python train.py --vocab_size=32000 --attn_scale=0.125 --init_std_down=0.00385 --warmup_steps=200 --decay_fraction=0.403
Each number is 128 + 32 x the weight over its row's rms, rounded and kept within 0 to 255. Layers, rows and columns count from 0. The size above them is the row's rms in percent of the matrix's.

# layer 5 attention value, 256x512, rms 0.189, rows 185-191, columns 384-511
size [106 107 116 109 110 107 108]
[[ 89 144  89 170 200 132 217 102 114  95 137 120 123  76 134 124 114 119 170 142 184 153  84  70 140 132 117  92 137 106 138 144 106  76 158 113 128 105 148 147  56 131  54 126 139 151 140 142 146 113 122 100 108  82 156 155 121 122 135 106 141  83 119 105 117 119 148  51 129 165 122 140 192 143 145 134 106 175 150 164 125 183 157 152 115 187 120 114 137 178 148 141 153  86  89 175  87  93 159 130 145 138 146  87 149 119 103 130 169 114 178  77 175 151  84 135 136 149 123  96 163 139  81 136 150 147  98 172]
 [109 145 161 155 149 101  85 132 113 200 150 104 131 150 163 138 177 160 128 112  95 167 177 144 147 160 145 124  72 118 184 154 104 125 113 114 182 132 107 125 127 108  54 128 111 183 157  84 147 135  45 145  98  98 117 168  79 129  95 130 139 149  65 107 134 114 144 120  96  70 150 111 129 101 153 104 156 156  89 137 128 107 176 145 101 102 184 146 159  95  87 107 146  96 115 116  92 151  79 161 143 105 100 102 119 161  82 122 105 148 120  88 113 162 115  95 154 110 122 162 167 114 129 152 135 120 137 184]
 [163 180 130 116 129 129 154 142 130  87 144  99 118 181 148 176 152 144 140 122 131  94 117 162 133  89 164 173  65  88  58 159 142 200  66 104 143 166 103 134  62 192 124 171 169 143 125  82 106 126 146  99 148 107  97 107 171  83 111  63 119 118 139  95 154 144 136 127  76 186 130  81  92 148 133 108 170 185 139 156 132 144 155 106 145 124  82 148 141 116 179 181  88  90 133  99 137 216 123 149 174 149 130 134  39 141  92 192  97 113 116 145 102 105  94 128 117  84 116 144 110  97 175  70 104 119 124 138]
 [108 121 116  89 136 129 130 129 146 118 114 143 102 162 190 132 109 112  99 152  99  81  73 150 125 158 142  81 111 157 195 101 108 116  14 103 113 128 198 167 142 134 144 123 133 132  79 178 211 117 108 120 128 100 125 160  85 104 173 158 112 147 137  63 156 199 101 156 121 157 130 159 170 104  86 157 124 142  99 143 183 157 129 157 166 105 127 119  82 160 146 133 125 190 135 140 112 149 105 120  97  62 151  88  88 123 125 138 108 101  84 155 127  86 119 148 141 139 151 193 117 164 162 131 156 122 100 146]
 [153 107 105 146 138 137 132  86  74 128 126  95 181  74 129  98  96 109 121 155  69 119 111 145 126 134 197 141 133 156 142 194 174 132 106 107 146 170 122 142 131 150 177 184 142  96 136 134 108 163 126  99  99 121 144 137 138 139 176  74 170 132 129 184 142 194 167 149 151 167 152 142 149  91 126  55 187  66 111 157 125  86 150 121 121 182 178 121 126 110 104 111  87 131 172 173 175 138 124 104 134 166 127  92 146  86  88 133 177 179 160 116  87  89 126  96 115  56 104 100 133 138 117 139 131 172 153 154]
 [114 124 151 141 150 133  86 130 120 100  72  55 141 107 128 122 124 101 141  75 139 122 115 141  94 104  78 126  90  86 144 106  96  86 153  98 177 110 135 125 153 131  84 108 108 191 125 106 109  73 132 121 133 117 125 165 116 162 139 121  70 239 172 146 107 226 105 123 151  93 122 108 110 102  49 125 165 174 135 143 110 166 207 105 142 127 176 122  83 152  85  65 102 155 158  91  97 146  71  75 110 141  93 114  92  60 169 124 119 103 155  68 161 147 111 111 165 113 112 156  96 160 119 213 196 146 177 172]
 [ 91 114 133 114 122 165 121 122 185 165 146 115  78 131 153 164  90 135 142 222 151 120 129 146 176 151 163 129 127 115 167 112  74 114 187 157  99 113 172 163 140 136 122  88 105 135 118 141 122  97 133 149 124 104 127  78 178 156 140 192  92 103 168 117 160 152 171 171  76  92 142 116 101  83 194  90  80 126  96 110  94 102  77 119  87 135 140 105 112 127 183 120 117 128 139 137 125 118 131 198 165 121 103 161 109 177 147 120 144 108 123 131 156 147 133 104 106 114  85 115  95  95 101 173  99 160 122  88]]
# layer 5 attention output (transposed), 512x512, rms 0.189, rows 313-319,377-383, columns 384-511
size [ 94  99 113 100  98 100 100 111 108 102 108 112 104 106]
[[150  88 144 132  94 140  96  98 113 140 120 126 128 124 126 140  98 168 105 146 172 145 133 182 165 137 124 147 105 149  79 105  76 122  54 173 210 171  98 182 135 174 196 157 124 118 126 155 109 118 167 106 124 153  50 123 104  90 106 183 162 146 191 140 141 157 126 154 186 146  86  88 121 120  88 102 181 134 128  78 125  96 149 128 153 128 132  56 133 107  91 135 106 126  66 154  99 145 132 125 112  83  86 100 163  74 127 113  66 143 116 176 155 143 148  88 141  88 139  88 141  82 179 159 123  56 142  97]
 [145  91 107 158 142  97  96 178  91 125 102 100 127  95 108 112 146 101  67 193 101  65 133 113  91  95 180 162 186 101 121  77 168 169 185 138  96 178 105 179 105 106  89 142  72 101 148  87 159 157 116 115  69 192 176 164 140 113  98 126 130 151 130 157 160 118 128 139 109 114 131 118  85  87  98 126 149  95 123 169 119  80 147  61 136 156 143 104 160 168 124 225 103 149  79  88 115 116 179 124  93 155 107 154 138 160 115 102 167 136 150  94  99  82 121 119 107 108 125 147 166  99  71  95 102  84 141 176]
 [ 69 108 114  98  78 164 139 157 153 150 169 126 133 137 127 134 137 145 135  84 162 129 199  86 110 160 135 111 137 107 102 128 106 139 201 138 133 123 102 107 104  97 159 115 127  91 130  80 136 143 111 140  93 142 161 194 118 118  93 119 120 128 139 101  82 142 117 103 162 113  78  86 157 110 110 128 101 145 155  97 117  67 198 142 168 107  68 170 117 106 147 171 161 191  77 106  90 100  68 203 115  88 159 138 151 106 125 113 158  94 167 122  96 140 147 170 144 140 120 162 121 114 187 147 157  94 147 119]
 [136 110 117 104 158 121 128  59 131 159 159 158 149 123  99  94 161 143  95 137 119  74  85 109 138 107 144 139 106  86 104 125 125 147  75 109 153 191 152  54 140  74 144 156 130  90 162 110 106 130 145 174 196  54 135 134 137 152 111 107 100 136 176 167 105 143 178 140 146 100 118 156 138 165 144 142 109 107 206  84 193 119 176 171 137  87 188 168 111 110  77 101  92 155 148 144 131 161 130 194 147 148 137 102  69  76 138 109 157 140  64 114 139 145 127 159  72 134  96 114 117 112 124 128 148 146 153 174]
 [158 177 109 125 141 147  87 130 180 119 130 149 166  89 141 129 142  59  84 196 136 129 109 153 149 173  59 161 143 185 116  74 143  80 145 133  96 112 122  67 159 110 141  74 122 121  91 125  90 108 108 182 114 126 213  97 132  77 173  95 154 173 101 145 147 127  65 213 141  93 116  88 139 131 150 102 129  90 145 126 119 170 158 116 130 116 177 156 126 126 189 159 141 125 116 108 121 116 178 116 180  94  83 112 112 139 135  99 127 123 158 110 165 132 137 162  96 116 198 138 160  42 124 114 111 103 132 135]
 [ 88  83  63 113 135 199 141 153 125 143 122 158 133  98  78 128  99 162 143 140 103 158 161 126 103 137 147 162 144 198 162 136  92 117 108 139  79  94 133 133 138 129 135 213 132 129  87 120 115  87 109 108  75 120 115 169 134 151 145 132 137  61 119 142 140 128 113 107 102 104 165 113 205 161 100 120 106 141  94  66 110 109 106  95  94 155 127  91 107 115 116 167 156 105 148 192 116 144 149  88 116  89 115 105  81 141  89 110 130 134 139 180 142  79 182 140 156 154 101 152 209 156 157 100 167 129 109  55]
 [129 100 132  85  85  79  95 129 108  84 125 153  59 172 118 146 131 137 115 116 103 105  87 226 160 118  91 138 123 137  69 174 178 144  88 153  77 149 134 135  88 107  96 163 112 154 186 151 168 128 101 136 142 135 121 143 185 134 135 165 124 127 128 140 170  77 160 181  96 178 145 131 116 118 205 174 188 109 125 165 126 192 170 112 127 102 123 153 146 175  96  40 116  92 103  90 104  71 117 209 101 123 171 171 124 110 130 120 161 105 117 105  88 106 144  62 121  82 142 130  65 176  61 136 105 112 105  77]
 [126 135 132 119 167 148 147 148 156 131 145  99 164 132 120  95 157 123 120 113 110 121 122 116 132 140 112 135 139 156 146 122 173 161 160 111 119 139 143 146 114  74 143 102 143  83 180 138 100 141 124 152 111 139 136 125 110 116 106  76  52 114 120 149 187 164 108  99 102 183 135 113 127 137 133  87 100  87 201  89 126  93  90 148 135 119 125 165 169 105 139 153 108 161 203  87 145 161 135 166 138 172 121 141 135 126  99 131 114  93 138 192  81 205  71 130 154 104 132 182  97 138 124 106 141 158 139 115]
 [134 133 133 105 103 140 178 116 122  97 105 137 152 147 121 140 109 140 166  76 170  72 115 119 121 129 162 140 132 106  99 132  76  58 164 102  97  65 121 149 104  79 138 147 161 145 123 172 129 148 158  64 196 132 126  87 124  88 104 214 108 183 160 159 157 172 127 122 165 136 148 166 148 112 154 115  87 148 146 159 117 126 131 129 140  64 113 197 142  31 110  94  76 109 135 177 137  91 136  74 215 103  97 174 149 146 117 227 128 128 143 113 105 122 120 129 139 169 125 137 128 139 175 118 201 148 132 158]
 [124 175  91 147 171  84 135 116 144  82 150 163  85 101 110 127  94 137 129  81 154 125 149  80 103 147  84  73 167 153 132 111 106  95  88 106 131 129 104  91 113 149 133  65 125 144  74 147  90 110 175 106  88 138 147 114 156 101 131 195 105 134 160 198 140  69 151 201 153 157 121 147 100 155 101 143 123 133 125  83 145 105  88 116 161 102 185 148  96  57 130  95 126  93 177 113 105 214 124 121  53 102 174 129 115 132 136  91 128 129 150  80 158 135 148 146 173  94 189 136 153 132 115 174 185 157 138  98]
 [113 113 128 215 128 144  85 147 101 107 170 126 155 157 144 174 174 176 105 126 143 174 194 134 119  84 141 151 134 140  70  89 150 125 154 128 123  95  83 159 154 188  64 117 151 125 109 121 143 105 157 139 115 125 130 107 170 102 166 111 154 129 129 146  93  86 155 117 158 131  83 121  84 124 169  97 110 126  94 124  90 104  91 142 109 167 100  78 129 123 169 152 143 157 115 113 175 143 134 136 153 157 127 133 164 174 152 126 163 113 161 143 112 154 108  91 145 185 108 114 104 125  74 126  93  89 172 156]
 [123 126 115 159 120  92 151 101 101  95 160  90  61 124 142  92 128 131 143 119 112 132 133  99 141  91 109 163 137 124 181 108 114  73 116 137 175 147 157 206 171  87 116 175 114 194 143 125 155 138 152 140 129  95 111 118 103 110  66 128 125 102 107 134  90 108 115  48 168 140 140 109 135 200 137 139  89 114  58 130  79 143  46 140 106 137  96  91 115 134 105  96 131 144  95 144  59  89 145 155 125 145 196 144 159 118 114 148  97  69 115 180 143 149 120 104 137 148 108 103 124 119 119 125 144 116  86 164]
 [105 134 127 110 188 135 146 125 128 118 142 125 138 185 146 156 117 152 119 121 124 139 125 126 129 123 167 132 177 130 134 139 188 158 202  86 137 181 151 137 117 126 103 108 109 140 160 147  79 163 118 101 141 148 116  76 107 172 119 115 122 129 167  78 119 128 150 117 172 109 188 163  70  95 163 156 168  82  73 166 138  80  68 153 189 143  85 115 113 129 149 186 108 147 118 119 206 134 140 178 173 151 122 119  91 145 117 111 141 149 105 119  94 133 150  88 112 206 186 113 117  82 167 123 126 145 183 118]
 [ 84 131 137 177 155 153 151 168 125 132 170 179  99 135  91 121 133 120 158 129 130  93 161  77  65 116 116 150 118 147 194 131  52 119 124 116 141 138 122  61 162 111 112 107 137 114 109  82 120 120 130 105  63 157 120 136 140 105 118 118 186 175  96  51 156  78 154 100 135 127 105 120 112 171  96 113  89 115 177  86 172 141 208 164 141 144 164 196 129 107 164 177 110 125 160 158 169 170 143  85 151 134 139  62 219 187 152 121  58 169  82  68 172 140 151 136 142 126 141 158 102 186 157 141 172 131 170 121]]
# layer 5 attention query, 512x512, rms 0.18, rows 384-394,448-458, columns 384-511
size [102 102 109  98 108 102 106  93 109 102 107 109 103 112 108 106 104 104 105 106  97 111]
[[ 60 137 133 157 103 162  98 133 101 107 115  88 126  84 152 102 135 143 106 154 142 109  80 119 113 120 158 134 133  86 135 132  68 150 101 182 144 106 141 192 126 109 188 118 126 188 148 159 133 112  75 106 176 114 172  79 182  92 142 139  99 191 122 137  69 128  94 106 158 111 134 171 133 133 107  88  85 114 147 147 118 130 115  83  85 108 146 107 130 186 112  98 152  75  92 192  82 108 140  82 139 122 166 162 153 105  84 155 121 127 154 131 151  65 123 145 117 128 128 152 181 138  88 185 149 114  74 153]
 [176 121  94 158 108 117 152 181 147 113 115 123 132 158 125 103 136 130 180 181 140 123 146 119 140 121  91 142 131 124 137 132 176 117 113 108 101 132 138 150 145  91  97 163 179 119  97 139 100 133 117  62 144 140 161 162 116 106 125 134 100 148 109  83 211 164  97 145 145  96 101 103 124  92 117 134 143 163  82 198 115  97 116  99  51 159 152  76 123 174  97 146 165 101 126 145  98 177 123 180 166 154 181 121  82 120 166 114 133 140 157 120 102 217 149 148 119  78 108 123  92 209 101 178 158 160 137 160]
 [157 133 130 128 171 151 151  91 145 169 152 159 115 159 168  78 135 109  90 168 136 128 108 146  70 107 114 100 114 165 154 143 102 104 121  80 102 140 163 161 164 139 144  90 149  95 101 103 103 153 171 170 180  93  96 152 105  95 112 110 159 104 114  94 133 118 150 143 134 125  67 143 169 165 155 125 143 162 152 114  99  50 117 144 167  99  79  82 179 225  99 167 122 172 134 110  98 186  68 145 128 107 135 141  97 183 147  90 155 129 152 155 153 170  89 165 160  96 187 129 194  94  94 119 139 198  73  98]
 [164 159 148 158 126 108 100 101 166 132 135 122 139 158  89 152 178 187 110 108  82 131  98 122 197 112 164  78  67 150 149 147 121  90 137 157 104  98  86 156 130  24 180 131  98 138 153 165  85  72 133 123 103 152 115 162 139  92 106 110  86 103 131  94 143 103  71  93 118  91 157 116 165 144 143 164 174 147 135 154 122 178  88  73 168 156 103 126  89 125  94 152 159 181 178 135  85 105 125 100 120 120 155 145 156 135 123 177 129 108 131 186 178  93 128 117 118 170 117 195 116 142 172 158 133 147 121 149]
 [ 52  98 110 190 188  59 114  94 135 172 158 194  87 129 145 140 121  88 118 136 115 122 165 109 137 132  90 128  96 160 119 148 100 163 141 113 116 106 111 168 132  83 144 155  90  75 155 132  82 112 121  95 178 181 129 145 128 146 130 196 197 143  92  97  42 158 115  92 122  26  75 104 128 173 105 153 141 139  92 167 117 130 100  74 167 127  81  83 131  95 129 125  78 141 156 169 128 115  99 118 150 149 110 106 159 138 147 142 197 128  92  96 135 113 143 157  90 178  93 159 160 121 102 155 147  83 155 130]
 [134 111 125 105 122 167  73 141 127 132 135 131 106 110 109 179 199 175 166  78 113 168 110 178 117  97  66  92  94 114 177 171 110 156  56 137 191 159 135 146 127 109 114  92 152 102 124 130  89 170 180  32  77 102 122 171 158 151  88 104 120 132 108 117 108 116 112 165 118  61 111 165 122 123 169 173 116  78 155 146 102 125  83 132 111 135  77 137  94 118 132 135  70 136 109 117 110 152 104 139 136 142 162 146  72 187 108 112 103 161  84 118 104 130 148 125  88  83 144 161 194 122  86 117 192 158 128 127]
 [ 95  77 126 137 121 189  86 145  85 161 191  97  88 135 116  60 146 182  89 137 169 154 189 118 111 127  90 110 108 111 129  93 124 180 134 150 123 110 121  85 157 104 121 134 121  89 160  89 107  95 149 105 108 141 153  88 126 170 108 136  92 140 173 123 149 134 140 124 153 134 203 175 128 138 115 126 104 132  80 147 175 171 117 159  78  83 133  90  78 218 128 137 145 174 145  95 146 123 106 113 167 153 113 153 118 135 131 122 150 102  65 105 115 153 195 159 129  91 135 146 111 105 157   0 112 156 163 102]
 [122 167 116 108 146 129 110 140 152 100 101 163 152 138 112 142 209  95 121 119 148 166 151  98 131 193 134 132 144 103 181  86 152 113 153 113 160 185 118 169 127 114 148 101 147 159 105  58 182 184 214 158 162  84 121 104 126  91  98 120 116 101  90 130  83 116 183 119 142 166 166 180 122 114 144 100 111 144 148 171 133  85 139 165 114 166 141 123 151  93 120 124  92 106 143 129 141 119 157  99 194 162  24 182 149  91 145 104 182 113 103 114 115 155  94 166 165  75  79  69 127  95 137 119 129 147 123  87]
 [202 170  90 154 167 165 135 171 193 101 115  98 162 100 133  73  69 133 121 122  56  97 114 112 116  96 158 155 133 156 137  64  85 105 199 136 154 120  91 153 107 133 109 104 115 118 154 191 110 115 122 145  86 175 103 107 182 140 101 171 145 187 138 164 165  88 126 152 166 134 137 116  98 101 123 157 100 118 122 144 101 131 143 155 150 186 134 114 116  87 109 137 142 123 166 138  67 147 152 158  97  82 133 171  68 165 105 111 121 118 149 140 140 148  89 129  84  21 191  87  87  94 187 149 135 123 158 169]
 [109 131 114  85 116 139 104 125 178 130 144 181  90 125 140 160  97 111 128 161  95 156  72 191 100 149  27 153 119 104 145  95 180 113 135 149 127  93  85 158 170 167 184 134 152  57 132 130 100 107 104 114 168 167  59 159 108 149 136 162 170 120 166 101  54 142 145 112 170  89 125 173 154  67 149 128 127 118 220 134 105 116 124 114 119 144  96  97 125 108 135 183 113 102  92 165 103 141 134 169 102 114 120 117  89  87  74 129 154 112 142 126 109  73 136 102 120 119 166 163  99 115 140  98 184 155 138 134]
 [174 174 107  87 103 126 145 142 132  98 185 128 121 182 103 146 122 130 108  86 119 114 116  51 110 100 120 119 116  89 102 116 167 107 177 133 108 149  79 114  95 123 111 120 105 137 134 183 153  99 100 111 143 133  66 175 162 115 112 197  88  94  98 162 138 107 147 173 155  43 146 136 113 122 117 143 118 143 101 147 153 132 138 170 168 128 206 111 163 103 108  90 159 102 147 123 105 135  83  96  90  88 146  85 127 136  73 107  41 121 139 102 116  78  99 145 147  55 114 135 102 107 156 102 114 126 185 150]
 [138 181 164 126 140 166  77  80 116 107 164  77 111 143 101 129 103 193 123 136 141 142  93 148 118 158 121 148 169 151 140 144  82 144 127 148 114 159 120 226 182  86 125  95 156 174 173 134  97 139  82 128 102  95 151 122 160 108 113 143  93 140  80 107 129  74 156 152 118 166 124 136  90 122 103 106  75  91 175 160  92 127 175 142 186  99 137 146 146 128 118 122 148 156 134 149 145  70  33 133 114 149 133 116 151 106  83 110 113  82 138 135 172 144 174 155 156 131  65 185 136 169 106 142 143 120 111 155]
 [154  81  69 156 205 182 183 132 130 169 161 127 109 163 150 127 141 135 124 130 102 106 132 140 145 164 115 135 172 165 151  95  98 127 141 116 118 118 136 109 114  99  95 137 143 207 121 157 127 111 130 107 121 142 116  93 151 162 126 141  97 151 140  79 118 140 128 155  96 166 162  86 148 140  54  54  96 158  93 167 114  94 138 111 125 142 134  75  56 120 125 139 138  90 115  98 117 143  78 155 149 125 125  89 129 128 137  54 120 128 112 129 111  79 145  78 105  74  81 145  87 166  83 187 150 109 145 170]
 [188 158 117 154 149 152 120 177 162  89 146 170 120  88 127  92 154 116  82  89  95 126 158 138 160 144 148 130 128 196 138 140  82 139 107 144 155 165 117 141 104 161  95 118 193 122 139 111 137 150 149 205 120  93 174 117 149  62 138 143 124  98 144 125 120 142 145 110 122 134  98 104 166  82 153 121 101 109 120  77 163 123 162 172 135 119 111 120 150 146  33 159 145 142 142  44  87 162  93 182 163 152 126 163 151  99  95 101 120 146  86 183 133 226  97 136  63 151 137 154 173 140 115 117  94 155 102 134]
 [167 158  96  88  76 114 112  76 130 115 108 142 118 127 126 160  99 105 150  97 156 108  98 118 121 132 135  77 105 204 142  89  96  73  91 127  75 124 129 152 129  71 183  65 136 123 144 182 126  87 119 147  86 166 112  90 114 133  83 135 158 118  74  87  76  82 133 121 103  86 144 112 124 105  94 174 112 147 152 137 146 141  52 128 165  98 100 104 105 152 101 156 157 191 154 122  77  82 163 159 147 146 156 105 148 127 133 148 146 148 154 105 120 148 130 104 164 143 153 147 158  98 129 175 168  89 140 185]
 [ 88  95 147 109 159 123 103  93  95 166 141 153 179 172 197 154 104 114 167 133  78 128 163  89 119  95 120 142 132 125 139 104  97 195 158  81 122 111 116 143 125 122 171 137  88 124 145 101  84  82 108 123 175 156 130 183 120  89 189  95 157 143 148 140  78 102 102 129 106 169 116 112 125 153 123 157 120 108 164 108 115 117  92 117 168 186 131 137  76 125 190 127  79 149 156 189 152 154  61  71 102  73 118 133  51  51 115 116 137 133 122 102  98  81 132 203  96  87 137 161 118 160  79 113 140  97 128  83]
 [124 143 133 147 110 131 107 154  73 130 124  85 131 124 141 158 111 150 142 141 117 150 122 135 160 143  88 103 120 116  88 200 125 190  84 111 145 156 167 136  88 130 130  29  69 156  93  95 152  83 177 105 159 158 106  90 144 177  99 131 156  77 131 145 133 122 152 113 156 143  75 183 134 123 154 124 126  77 113 117 160 111  89 179 153 152 119 153 146 143 109 129 124 161 124 121 158 134 177  86 100 131 116 115  72 141 167  99 114 169  95 170  80 165 149 107 104 138 117 131 160 106 140 145 149 171 135 130]
 [115 107 130 149  95 153 125 137 120 112 155 123  81 128  98 154 124 121  87 130 166  98 122  90 112 143  67 131 104 108 127 213 178 164 167 126 112 123 148 145 140 113  62 125 139 118 154 106  80 159  95  86 204 159 166 109 103 149  96 125 148 121 167 131 152 132 122  78 131 100 145 135  82  93  52 212 149 103 116  97 146  90 141 157 145 166  65 109 120 163 139 162 109 139 121 125 156 116 138 111 150 170 133 141 146  84 117 122 209 120  81 119 123  76 155 129 143 133 136 120  84 162 193 144 102 108 146  82]
 [ 87 124 135  63  96 203  89 143  81 178 129 113 182 178 134 127 142 181 111 120  73 154 134 138  97 163 132 184 129 181 149 115 132 149 149 111 188 107 111 109 111 141 141 116 126  61 109 118 148 164 174 102 132  88 134 128 107  73  92 162 142 141 100 113  99 151  73  84 154 159 139 124 139  63  74 137 137 154 162  95 167 139 115 170 149 129 147 122 184 116 141 174 166  51 155  95  98 189 132 121 119 154  97 165 143 138 178 108 120 127  85 109 148 118 172 194 166 120 113 121 190 110 130 111 160 134  69 156]
 [220 134  96 173 104 124 100 124 120  81 127 116 113 145 121 107 124 147 112  99 107 100 144  82 101 121 166 104  82 120 184 153  72 145 139  72  93 144 114 109 138 127 107 194 131 129 126 113 114 103 115 152 131 146 109 103 193 138  80  92 184 177 143 116 118 135 143  79 124 168 105 187 128 109 115 152 129 135 121 114  92 139 110 113 165  81 121 154 112 110 175 157 200 106 198 221 143 127 135 155 128  83 139 145  62 186  93 138  73 126 126 124 142 150 112 130  75 107 172 161 174  78 165 142 140 131 150 116]
 [141 113  83 116 106 141 105 120 168 107 188 116 151 142 116 126  68 134 128  86 150 115  81 119  72 135 101 166  99 112  93 132 156 138 123 151 149  67 169  73 141 135  78 131 100  96 158 119 132 104  94 131 160 179 116 160 147  95 134 128 109 119 187 110 100 109 136  98 151 113 134 187 130  84 155 125 137 139 163 106  69  94 108 103 108 178 145 102 130 109 129 104 100 160 163 155 161 126  93 149  51 187  68 176  79  82  70 118 202 156 105 216 162 132 167 142 140 113 181 153 120 139 176 145  94 165 204 208]
 [170 163 155 159 180  72 124 175 119  87 139 118 169 147 142 139  91 184  71 118 129 132 128 106  89 128 115  48 164 141  82 115 161  79 117  64 131  50 125 125 119  63  83 132 206  85  85  84 108 139 150  90  93 102 120 134 130 119 156 132  81 119  87  92 105  85  86 139 162  64 166 116 162 164 189 187 135 137 111 143  70 192 133 132 151 143 144  47  62 119  78 119 132 144 128 154 174 162 104  82  83 143 105 117  73 121 115 111 107 134 151 124 108 103 118 102 103 134 124 150 154 122 140 108 151 201 118 200]]
# layer 5 attention key, 256x512, rms 0.183, rows 192-202, columns 384-511
size [108 111 117 117 114 109 104 106 114 107 109]
[[161  85  82 192 112 128 133 143  94  86 114 121 154 171  88  86 130 185  93 109 131 126 101  94  90 143 112 137 115 131 127 141 133  93  71 100 137 139 147  97 133 120  71 118 171 123 117 103 144 179 173 178 126  81 188 137 149  73 166 139 129 146  79  99  55 177 148 120 124 155 170  75 136 129 162  91 157 163 121 143 137 154 191 170  69 116 158 139 107 156  48 138 152  65 171  80  94  84 146 160 132 158 187 156 187 175  90 135 122 155 102 112 127 157 146 167 122 161 106 121 113 137 110 113 170  89  40 113]
 [ 88 126  99 136 120 134 150  98 124 172 120 114 108 213 122 129 163 147 165 167 143 103  84 109 138 183 104 105 110  77  86 142 143  91 140 149 103 150 115 137 160 111 133 114 176  84 126 115 110 115 150 157  96 173 135  54 160 105  83 115 144 115 143 139 134 153 155  66 107 134 140 128 151 122 149 193 107 166 175 115 148  89 166  81 123  85  88  79 145 102  62  85 108 113 133 115 110 134 135  73  81 156 143 128 192 108 137  70 160  87 123 131 149  70  81 208  99 151 172 142 139 139 130 104 100 162 135  97]
 [150 139 128 123 125 137 160 142 161 157 114 109 140  89 144 143 135 139 115 131 189 133 105 135 113 167  98 111 175 101 147 172 142 121 135 136 187 135 119 147 149 141  75  82 102 154 148 112 159 154 147 179 126 158 149 184 145 129 136  48 162 161 144 130 141 120  61 194 143 191  86 149  68 137 132 150 137 142 152 106  98 127  67 165 123 125 118 173 154 129 103 116  90 160 100 158 137 123 101 101 132 210 111 153 160 236 126 150  88  58 132  86 143 143 126 139 155 105 135  76  98  86 126 170 119 134 117  72]
 [155 154 146 124 122 181 150  77 118 143 123 160 107 101 188 107 133 122 105  81 208 150 131 138  87 117 159 125  97  82 111 156 123 126  83 122 129 153 178 111 181 129 151 109  69 135 129 144 167 148 105 128 121 114 114 145 173 132 152 161 174 120  56 191 144 126 155 117 182 130 134  62 124 152 114 152 177 109 143  85 109 113 110 100 178  67 120 154  71 127  72 154 176  99  94 154 130  99 136  92  76  84 144 122  76 135  71 137 117 118 125  86  55  65 125 121  86  58 139 146 158 112 115 116 130 126 126 160]
 [153 157 103 126 163 137 131 130 151 137 137  90 145 169 148  98 125  89 162 147 123 156 133 195 179 155  98  88  85 140  93 148 136 109  71 163 116 117 120  79 124 158 122 161 143 143 127 120 127 135 127  93 156 162 123  40 179 105  80 122 128 116 137 113 102  92 203  85 172 148 189 143 136  93 128 149 133 153 182  75 132 132 141  96  93 135 106 166 106  92 148 124 141 120 175 132 117 143 125 108 118 115 106 209  63  96  83 151 168 199 157 150 178 128 143  71 130 134  99 114 104 146 168  61 117 176 178 158]
 [111 107 132 123 195 172 162 129 139  87 124 108 113 146 147  85 209 163 122 130 100  70 141 130  97 112 134  93 175  91 175  96 121 129 138 125 124 135 171 129 156 131 156 134 153  81 117 107 152 158 110  95 155 125 131 184 126 107 164 120 100 167 137 107 169  97 141 142 121 145 112  91 109 176 139 119 148 144 114 134 122 124 148  96 106 144 146 154  75  82 143 163 151 126 117 123  79 103 153 140 131  60  96 177 133 133 119 131 184 137 153  85 117  59 105 118 152 115  86 159 172 235 126 143 132 122  64 117]
 [143 114 140 125 104 132 114 159  90  88 134 150 153 104 128 173 136 178  67 124 114  76  84 121 174 187 124 147 100 131 114 134  77 157 199  99 148 130 174 174 104 116  67 145 145 185 146 113 117 171 141 159 135 117 136 178 115 148 160  82 116 187 151 115 134 127 135 153  91  85 106 120 148 139  64 112 157 154 139 153 153 175 150 167  85 120 128 193 198 119 108  80  97  76 127  92  70 137 129 165  52 122 127 144 116  65 152 132 165 134 142 137 169 121 101 138 132 128  97  87  97  55 149 142 128  66 118 144]
 [165  80 149 128 130  97 193 139 200 170 132 128  93 108 104  95 140 138 111 106 123 173 131 107 178 147 119 115 160 200 164 114  91 111 133 200  73 188  78 141 137 105 156 141 151 109 122  73 159 174 117 184 192  97 153  83 132 128 112 122 165  96 155 139 116 133  96 168 136 131 147 152  90 126 161  95  79 145 133  63 115  85 157 147 112  82 141 198  91 136 121 163 127 121 138  88 178 126  78 125 157 138 208  98 204  92  77 141 155 186 111  98 116 140 139 138  93 108  47 110 146 167 110  78  58 152 188 115]
 [ 93 136 118 126 177 142 212  89 157 160 181  70 111  74 133 102 137 164  80 172 152 166 145 127 146 152 136 197  46 142 153 166 142  87 150 139 150 132 127 115 125 112 129  77 181 116 133 132  97  98 101 160 134 149 140  90 135 100 144 178  93  86  88  57 132 125 166 147 155 107 128 113 152 131 170 103 176 187 123 130 154 143  78  87 137 102 169 160  70 113  89 141 124 177  59 162 186 162  89 162 127 192  88 111 219 131 142 162  63  85 103  91 144 112 106 136 104  89 119 186 108 129 138 148 131 127  95 148]
 [148  81  96 132 122  96 197 103 143 151  91 126 134 174 153 105  72 204 129 185 127  96 128  92  86 103 134  72  89 128 124 191  84 121 125 149 142 127 115 137 152 121  75 150 129 189 183  87 145 172 176 155 102 101 131 179  80 123 182  66 146 105 175 125  93 181 154  99 135  99 155 141 195 107  93 141 144 152  55 118 100 104 115 108  79 197 121 120 134 155 135 172 101 155 145 129 140  98  58 132 129 166 114 199  96 120 181 178  72 116 190 175 110  37 112 131 139  96 152 116 135 125 130 144  91 146  99 116]
 [ 94 112 165 129 168 192 105  91 154 180 149 119 173 107 110 158 115 135 135 138  70 141 116 169 127  95 119 128  90 152 169 107 174  88  92 134 164  95  75 180 122 128  98 171 106 159  61 135 110 110  65 106 130 134 152 107 116 136  97 110 111 152 100 123 179 110  65 144 117  49 189 136 134 110 107 167 136 151 112 114 126  92  69 146 113 154 134 110 115 153  98 130  98 125 150 149  84  86 120 147  83 112 180 137 113 118 130 139 164 152  94 138 111  71 138 170  95 115 100 155 136 174  76  96  90 122 102  95]]